config.yaml
n_layer: 18
d_model: 224
n_head: 5
n_kv_head: 5
head_dim: 64
d_mlp: 576
vocab_size: 2184
activation: "swiglu"
norm: "rmsnorm"
norm_place: "pre"
norm_eps: 1e-05
positions: "rope"
rope_base: 1530.0
rope_fraction: 1.0
qk_norm: true
attn_scale: 0.141
bias: "none"
tie_embeddings: false
parallel_block: false
extras: ["capped logits"]
init: "normal"
init_std_qkv: 0.0377
init_std_o: 0.0
init_std_up: 0.0377
init_std_down: 0.0
optimizer: "muon_variant"
lr: 0.0145
lr_mult_o: 1.5
beta1: 0.93
lr_head: 0.00881
warmup_steps: 49
schedule: "wsd"
decay_fraction: 1.0
decay_shape: "linear"
final_lr_fraction: 0.0
batch_tokens: 65536
seq_len: 384
doc_mask: true
train_tokens: 285500000
steps: 4357
dataset: "wikipedia_en"
Each number is 128 + 32 x the weight over its row's rms, rounded and kept within 0 to 255. Layers, rows and columns count from 0. The size above them is the row's rms in percent of the matrix's.

# layer 13 attention output, 224x320, rms 0.182, rows 0-48, columns 128-191
size [100  94 104 107  98 100  99 100  99  99 102 103  98  95 100  97  99 102 103  97  98  98  94 104 112  98 101  96  99  96 100  96  95 107 103 102 100 114  94 100  93  96  99 103  97  98 105 105  96]
[[ 97  97 104 161  95 123  48  91 114 135 150  95  61 130  98 124  92 145 138 136 195 135 163 199  94 160 144 124 139 175 109 134 118 116 124 159 124 119 127 148 115 115 149 129 138 111 126  97 166 150 147 109 130 169 112 116 142 125  99 121 131 112 138 145]
 [115 151  78  97 151 141 130 131 179 144 109 111 144 103 143 130  94 143 112 153 102 132 155  87 128 175 153 153 113  67 212 107  80 144 118 112 115 136 151 115 126 136  96 137 169 117 160 153 109 172 110 147 131 130 104 116 140 110 144  94 126 111 136 134]
 [125 121 144 118 127 148  99 126 145 103 132 106 129 119 132 120  84  87 105  83 109 144 125  88 135 173 117 150 105 187 116 164  94 201 131 112  93 146  95 133 117 129 121 122 134 161 146 152 147 141 144  96  88 102 151 100 146 130 120  93  59 128 144 123]
 [ 83  91 174 144 118 133  79 108 121  99 124 172  89  88 109 136 100 139 172 193 117 156 102 123  88 126 117 110 109 108  83 107 114 126 146 144 138 125 112 104 146 129 138  94 169 145  90 133  79 106 133  95 148 119 140 140 131 152 163 110 138 137 114 165]
 [ 66 129 124 123 163 131  94 115 151 100 145 158 140 131  82  89 135 170  97 122 107 140 113  93 132 146 168 121 156 113  72 176 183 126 168 185  72 180  88 114 118 155 174 129 121 130 139 108 114 141 110 118 103 147 108  84 128 144 142  93 164 154 119 125]
 [163 125 130  95  99 157 135 168 120 148 141 105 142 102 126 154 118 143 123 157 161 151 163 149 136  90 121 137 122 134 109 101 118  95 165 130  88 140 107 139 132 138 125 110  86  98 136 192  74 118 186 143 141 124 119 129  74 136 111 120 109 116 177 141]
 [160 143 120 163 114  95 107 122 149 104 131 129  96 134 170 147 147 112  81 122 136 142 154 140 147 189 122 103 112 118 152 111 128 140 114 152 176  92 146 103 153 112 107  92 107 112 166 139 125 143 142 142 128 140 165 120 116 204 153 157 120 162 104 146]
 [105 142 159 123 133 155 124 126 157  81 143 116 179  81 125 113 119 142 112 168  93 118 147 169 120 103 133 153 105 131  97 148 147 155 124 103  75 127 155  94 137 124  97 120 159 171 104  84 119 112 118 114 126 180  58 113 154 140 132 168 122 181 109  68]
 [125 100 122 200 106 100 141 138 144 148 139 147 181 117 127 139 145 110  77 122  72 106  84 113 133 130 190 149 109 142 127 179 153 139 128 102 119 142 147 135 110  92 144 184 185 143 156 161 165 107 121 127 111 122 128 104 151  95 118 122 139 106 118 134]
 [168 119 139 149 150 130 149 175 118 123 130 105 173 149 126 150 153 137 114 110  78 192 138 116 190 137  89  56 116 139 130 135 129 141 113 104 167 132 133  63 119 129 132 160 137 107  72 184 110  92 112 143 147 140 175 122 110  98 163 144  71  92 131 104]
 [194 141  82 105  96 144 132 127 117 138 150 130  86 139 135 133 105 114 181 101 165  71 115 120 132 144 111 159 152 129 146 158 111  88 129 105 127 153  81 124 133 112  98  93  83  63 129 177 163 106 163 130  99 108 114 102  57 124 103 156 157  97 195 138]
 [129 190 106 121 113 160 140 126 131  98 159  76 118 146 106 138 120 131  97 127 158 131 162 167 112 174  61 126 115 133 100 135 150 129 129  85 154 111 140 122 104 147 131 153  98 154 121 135 132  70  93 132 103 157 103 152 161 116 123 114 132 152 124 134]
 [135 123 142 170 132 193 106 113 124 123  87 108 145  99 111 122 129 141 122 148 131 162 122 149 134 144  84  89 161 142 102 142  89 156 122 125  90  93 133 136 148 120 114 124 115 110 121 152 155 104 145  92 156 146 119 130 121 152 125 155 103 142 144 114]
 [ 87 145 170 127  68 108 150 140 222 141 167 168 150 115 184 121 151  94 126 134 211 152 169  70 156 121 111  91 106 100 110 153 107  89 121 120 127 191 153 121 198 147  90 132 172 196 121 138 183  54 167  89 141  91 148 160  74 174 145 155 122 120 122 129]
 [134 127 148 102 138 111 110 118 106 166 146 121 139 107 132  74 188  92 155 130 123 125 155 126  95 155 149 129  83  60  90 119 133  58 113 162 127 143 114  86  84 159 109 156 114 139  99 139 186 126  87  97 123 143 169 107 140 101 182 129 116 180 111 111]
 [188 153 150 144 120 121 115 148  98 101 168 126 108 159 100 121 136  67 159  87 116 106 121 149 113 104  92 175 114 154 103  91 129 110 164 160  97  93 173 124 148 134 206 136  99 111 103 120 176 128 105 153 128  98 162 162 129 180 138 118  98 113  86 136]
 [165 119 118  78 133 130 140 176  93 114 109 102 101 153 126 149 186 134 201 103 125 100 138 123 139 123  88 172 129  83 169 121  87 105 122 106 114  97  91 103 131 131 127 116 116  78 132 186 123 113 101 159 125 159 148 125 105  92 145 107  77 109 132  71]
 [100 148 139 100 102 110 138  94 143 175  97 167  86 156 159 104 170 150 148 108 138 155  95 102 160 105  97 184 130  88 102 130 123 158 145 124 137 125 178  98 107 105 101 129 135 161 166 158 123 140 127 143  78  77 107 146 165 102 140 128  99 143  83 119]
 [156 118 136  93 103 137  97 210 160  93 151 106  99  95 113  85 140 108 123 108 134  99  95 101 104 158 120  95 115 149 123  65 114 126 124 123 149 143 162 127 139  81 165 124 145 131 116 112 137 123 110  67 122 157 138 134 133  91 123 130 153  92 138 137]
 [ 94 140 172 101  60 152 115 161 158 185  92 124 124  86 151 153 102 115 196 150 144 158 140 113 110 131 152 116 117 124 115 167 124  96 133  85 117 188  91 159 138 158 138  54 127 148 150 115 144 134 139 135 179 121 118 109  89  92 150  83 159 153  88 125]
 [128 170 119 163 142 179 103 136  91 137 130 115  95 120 153 145 130  96 153 103 179 127 104 111 101 150 130 139 140 107 170 113 126 129  92 148  85 162 139 157 147 143 134 143 116 130 139 129 102 130  83  89 152 172 108 113 133 134 136  72 107 118  75  77]
 [167  98  93 106 123 154 141 104 111 136 103 136 116 123 109  81 133 126 139 179 131 151 159 129 141 107 168 117 116  91 166 122 111 136 126 172 148 132 124  87 105 116 160 104 155 136  69 112 179 142 137 142 133 129 165  69 129 140 125 134 102 130 101 122]
 [130 112 119 119 114 114 135 134 118 160 104 136 101 130 183 119 115 166 149 112  98 113 150 136  78 123 141 158 159 130 135 125 104 125 132 127 148  68 114 162 133 120 144 132 158 113 144 183 194  99 146 122 142 131  84 178 114 152 195 106 145 167 139 152]
 [154 164  98 133 130 155 116 107 187 147 117 181  84 131 136 138 140 126 133 104 121 147  77 143 149 120 166 120 134 117 118 119 109 137 110 140 171 111 153 119  89 134  98 155 115 125 123 146 120 133 173 123 144 116 110 136  88 110 125 126 132 150 110 141]
 [142 102 157 190 102 109 117 136 130 144 105  60 168 127 147 115 126 227 142 134 101 123 129 153 185 105 167 140 165 182 117 103 140 123 131  84 111 163  59 138 142 136 108 127 125  97 128  82 170 142 104 146 123 140 147  88 127 173 112 151 129 151 115 123]
 [115 130 136 135 160 129 114 122 105 108 155 141  91 118 142 138 135 144 136 138 138 139 102 139 121 195 133 154 180 162 107 148 140 115 138 153 142 149 142 169 112  89 139  82 128 165  55 122 133  97 118 163 178 116 151 139 144 125 107 131 140 180 149 137]
 [114  95 125 168 111 121 104 197 137 140 165 125 109 176 119 195 103 120 173 138 130 125 109  81 123 119 103 129 118  91 118 109 131 119  87 159 104 103 169 117 137 160 142 124 123 145 127 178 176 113 137  81 137 105 168 127 116 149 149  57 130 147 173 155]
 [118 141  91  88 126 144 128 104 112  92 112 166 130 131 108 144 172 126 100  98 123 174 115 165 124 135 125 145 158 107 172 166 161 158 101 129 158  93 101 173 131  51 134 155 111 134  65 110  85 150  90 143  97 100 157 162 177 102 118 168 113 144 112 160]
 [ 90 114 149 159 123 112 153 108  99 150 156 135 109 160 100 158 148 117 126 151  93 113 115 152 123 125 189 140 143 119 128 101  99 141 137 127 102 152  92 183 101 122 132 116  98  79 101 164  99 146  95 151  86 130 126 141 171 100 168 122 107 131 148  97]
 [136 155 133  90 110 110 150 148 119 123 132 130 113 103 134  97 159 122 103 141 170 120 141 161 148 159 107 116  86 116 126 151 146 126 137 114 134 163 148 102 141 151 129 117 165 187 179 127 166 118 132 120 133 102 141 173 164 128 110 128 110 121 133 159]
 [ 83 160  69 104 105 117 102 136  97 128 106 151 156  95 154 119 130 122  88 161 127  95 146 119 158 156  63  93 138 164 144 157 130 131 119 144 101 178 121 140 156 138  99  83 147  98 146 127 157 127 120  80  83 164 104 117 122  82 102 125 121 143 168 157]
 [146  73 179 136 114 105 171 166 118 161 137 143  89 101 121 126 106  98 172 103 100 159 124 124 173 198 132 131  93 125 137 135 166 140  83 151 119 121 140 144 172 109 146  99 116 174 100 203 102  93 147 121 103 178 133  64 119 119 100 104 161 147 147 175]
 [148  81  95 137 183  95 151 157 131 139  64 121 160 105 144 122 117 143 200 106  70 143 118 105 122 142 132 158  48 119 152 128 136 100 107 150 142 110 132  86 129 113 204 119 155 121 177 176 109  85 190 124 135 146 114 172  92 127 118 118  78 116 139 172]
 [115 107 150 142 116 125  88  93 157 115  99 113 146 118 131 121 140 137 124 139 120 130 182 119 125 179 165 140 190 176 115 153 212 115 130 129 153 135 149 143 130  91 134 125  97 145 133 158 125 125 121 123 134 135 108  96 128 113 120 127 120 150 137 130]
 [153  73 156 104 135 143 152 156 143 169  89 128  75 124 146 164 133 122 105 143 134 127 167  65 166  60 140 109 141 127 108 156 108 158 108  87  99 140 125 123 105 130 182 111 122 131 125 171 178 142 118 129 172 107 122 106 131 106 180 124 120  67  99 139]
 [132 185 179 146 109 121  69 122 158 111 129 133  73 142 139 126 110 126 157 105 189 202  73 131 158 134 141  50 110 109 128 105 134 142 121 145  80  87  92 160 106 160 151 151 153 120 156 127 119 129 151 142 140 127 142 191 200 177 136 114 123 138 136 166]
 [149 149 123 141  82 154 131 115 157 157  80 122  84 130 118 151  94 155 130 193 108 162  99 167  84 151 136 129 100 121  99  97 108 123 159 128 144 132 114  91 129 144 136 123 143 112 140 105  82 125 138  96  83  83 145 111 106  72  95 143 187 194  93 110]
 [112 149 172 225 114  99 109 144 204 208 106 136  89 195 164  79  95 175 155 150 123 151 134 153 136 116 226  89 105 121 137 115 110  88 174 139  63 209  80 128  93 107 114  88 160 140 127 219 161 108 204 107 129 190 146 152  99 111 137 106  87 145 133 125]
 [163 130  92  76 109 140 207 141  99 105 109 159 143 117 118  82 113  75 115 133 139  77 133 118  97 124  75 130 191 117 181 143 138 136 165 131  98  72 133 110 128  73  90 141 114  89 107 112 158 110 112 143 105  32 139 130  69 112 156 125 122  88 124 108]
 [135 149 147 128 157 162 122 100 142 150 130  74 149 128 140 179 133 141 138 175 117 148 160 154  77 138 156 138  52 115 165 114 125 133 131 139  90 148  74 172 138 166 122 138 112 124 118 134 155 165 104 108 151 126 149 142 129 124 129 138 132  97 144  81]
 [209  89 105 157 109 169 123 117 133  89 105  53 179 141 121 119 174 172 179  97 159 122 135 134 169 105  83 148 143 163 157 117  92 105 135 136 179  90 105 193 110 124 163 159 140 133 137  97 147  81  95 153 136  92 153 148 127 149 127 152 140  84 115 169]
 [101 121 120 144 101  95 101 185 140 132 162 136 157 134 112 169 109 148  94 143 139 133 165 197 108 200 123 149 169 127 152 110 159 151 134 150 151 143 106 139 144 130 144 140 125 135 165 113  93 160 131 108 126 162 113 136 114 141 157 136 109 167 163 131]
 [ 63 155 137 171 153 115 142 179 126 168 106 190 133 143 130  81 166 167 179 166 123 153 127 138 126 146 130 113  98  89 121 116 153 125 110 133 138  86  80 181 108 158 185 113 130 107 156 140  74 110 146 106  95 150 176 171 126 125 116 118 115 190 115 119]
 [119 160 143 112 142 160 110 145 113  82 119 124 127 110 128 151 155 193 118  69 140 125 104  99 202 102  92 147  82  80 128 152 138 134 157 128 130  81 150 160  63  89  84 152 110  77 121 109  83 127 153 108 126 145 131 162 135 129 105 144 140 108 125 100]
 [116 162 102 129 114 202 175 140  66 123 149 107 132 141  89 144 159 124 118 101  90 115 157 135 147 140 135 123 136 114 150 106 115 155 156 107 153  77 116  88  91 163 155  99 118 112 147  93 124 120 105 146  89 155 132 173 113 145 160 122 122 118 164 160]
 [133 117 118 149 166 119 117 117 145 129 163 118 165 155 109 127 134 119 179 135 155 108  79 136 139 148 112 159 143  82 131 103 177 114 108 118  78 119 141 158 126 151 173 114  99  88 113 114 114 137 120 128 143 165 103 174 106 130 124  61 163 184 168 149]
 [144 130 110 140 131 118 123 115 145 157 139 137 128 120 140 149 112 128 150 139 147 167  99 117 198 105 136 104 167  94  98 128 151 109 108 151 184 138 106  88 144  79 113 125 122 156  39 170 108 118 125  97 114 135 144 154  97 141 160 115  71 105 171 147]
 [163 170 163 189 126 102  76 118 139 168  79  93  97 143 151 161 122 138 184 152 123 136 145 183 137 163  92 149 123  94 136 124  96 128 135 102 112 142 144 151 150 195  98 145  79 155  68 130 149 114  94  95 144 176 135 157 144  39 165 142 160 128  75 130]
 [165 107  73  74 156  82 145 113 113 137 147 164 108 143 122 164 110  97 120 161 131 118 108 158 146 134 134 183 132 141 146 142  79  87 108 136 129 128 121 132 158 180 108 130 169 105 112 119 131 108 106 122 142  98 163 107  88 156 162 142 135  91 101 144]]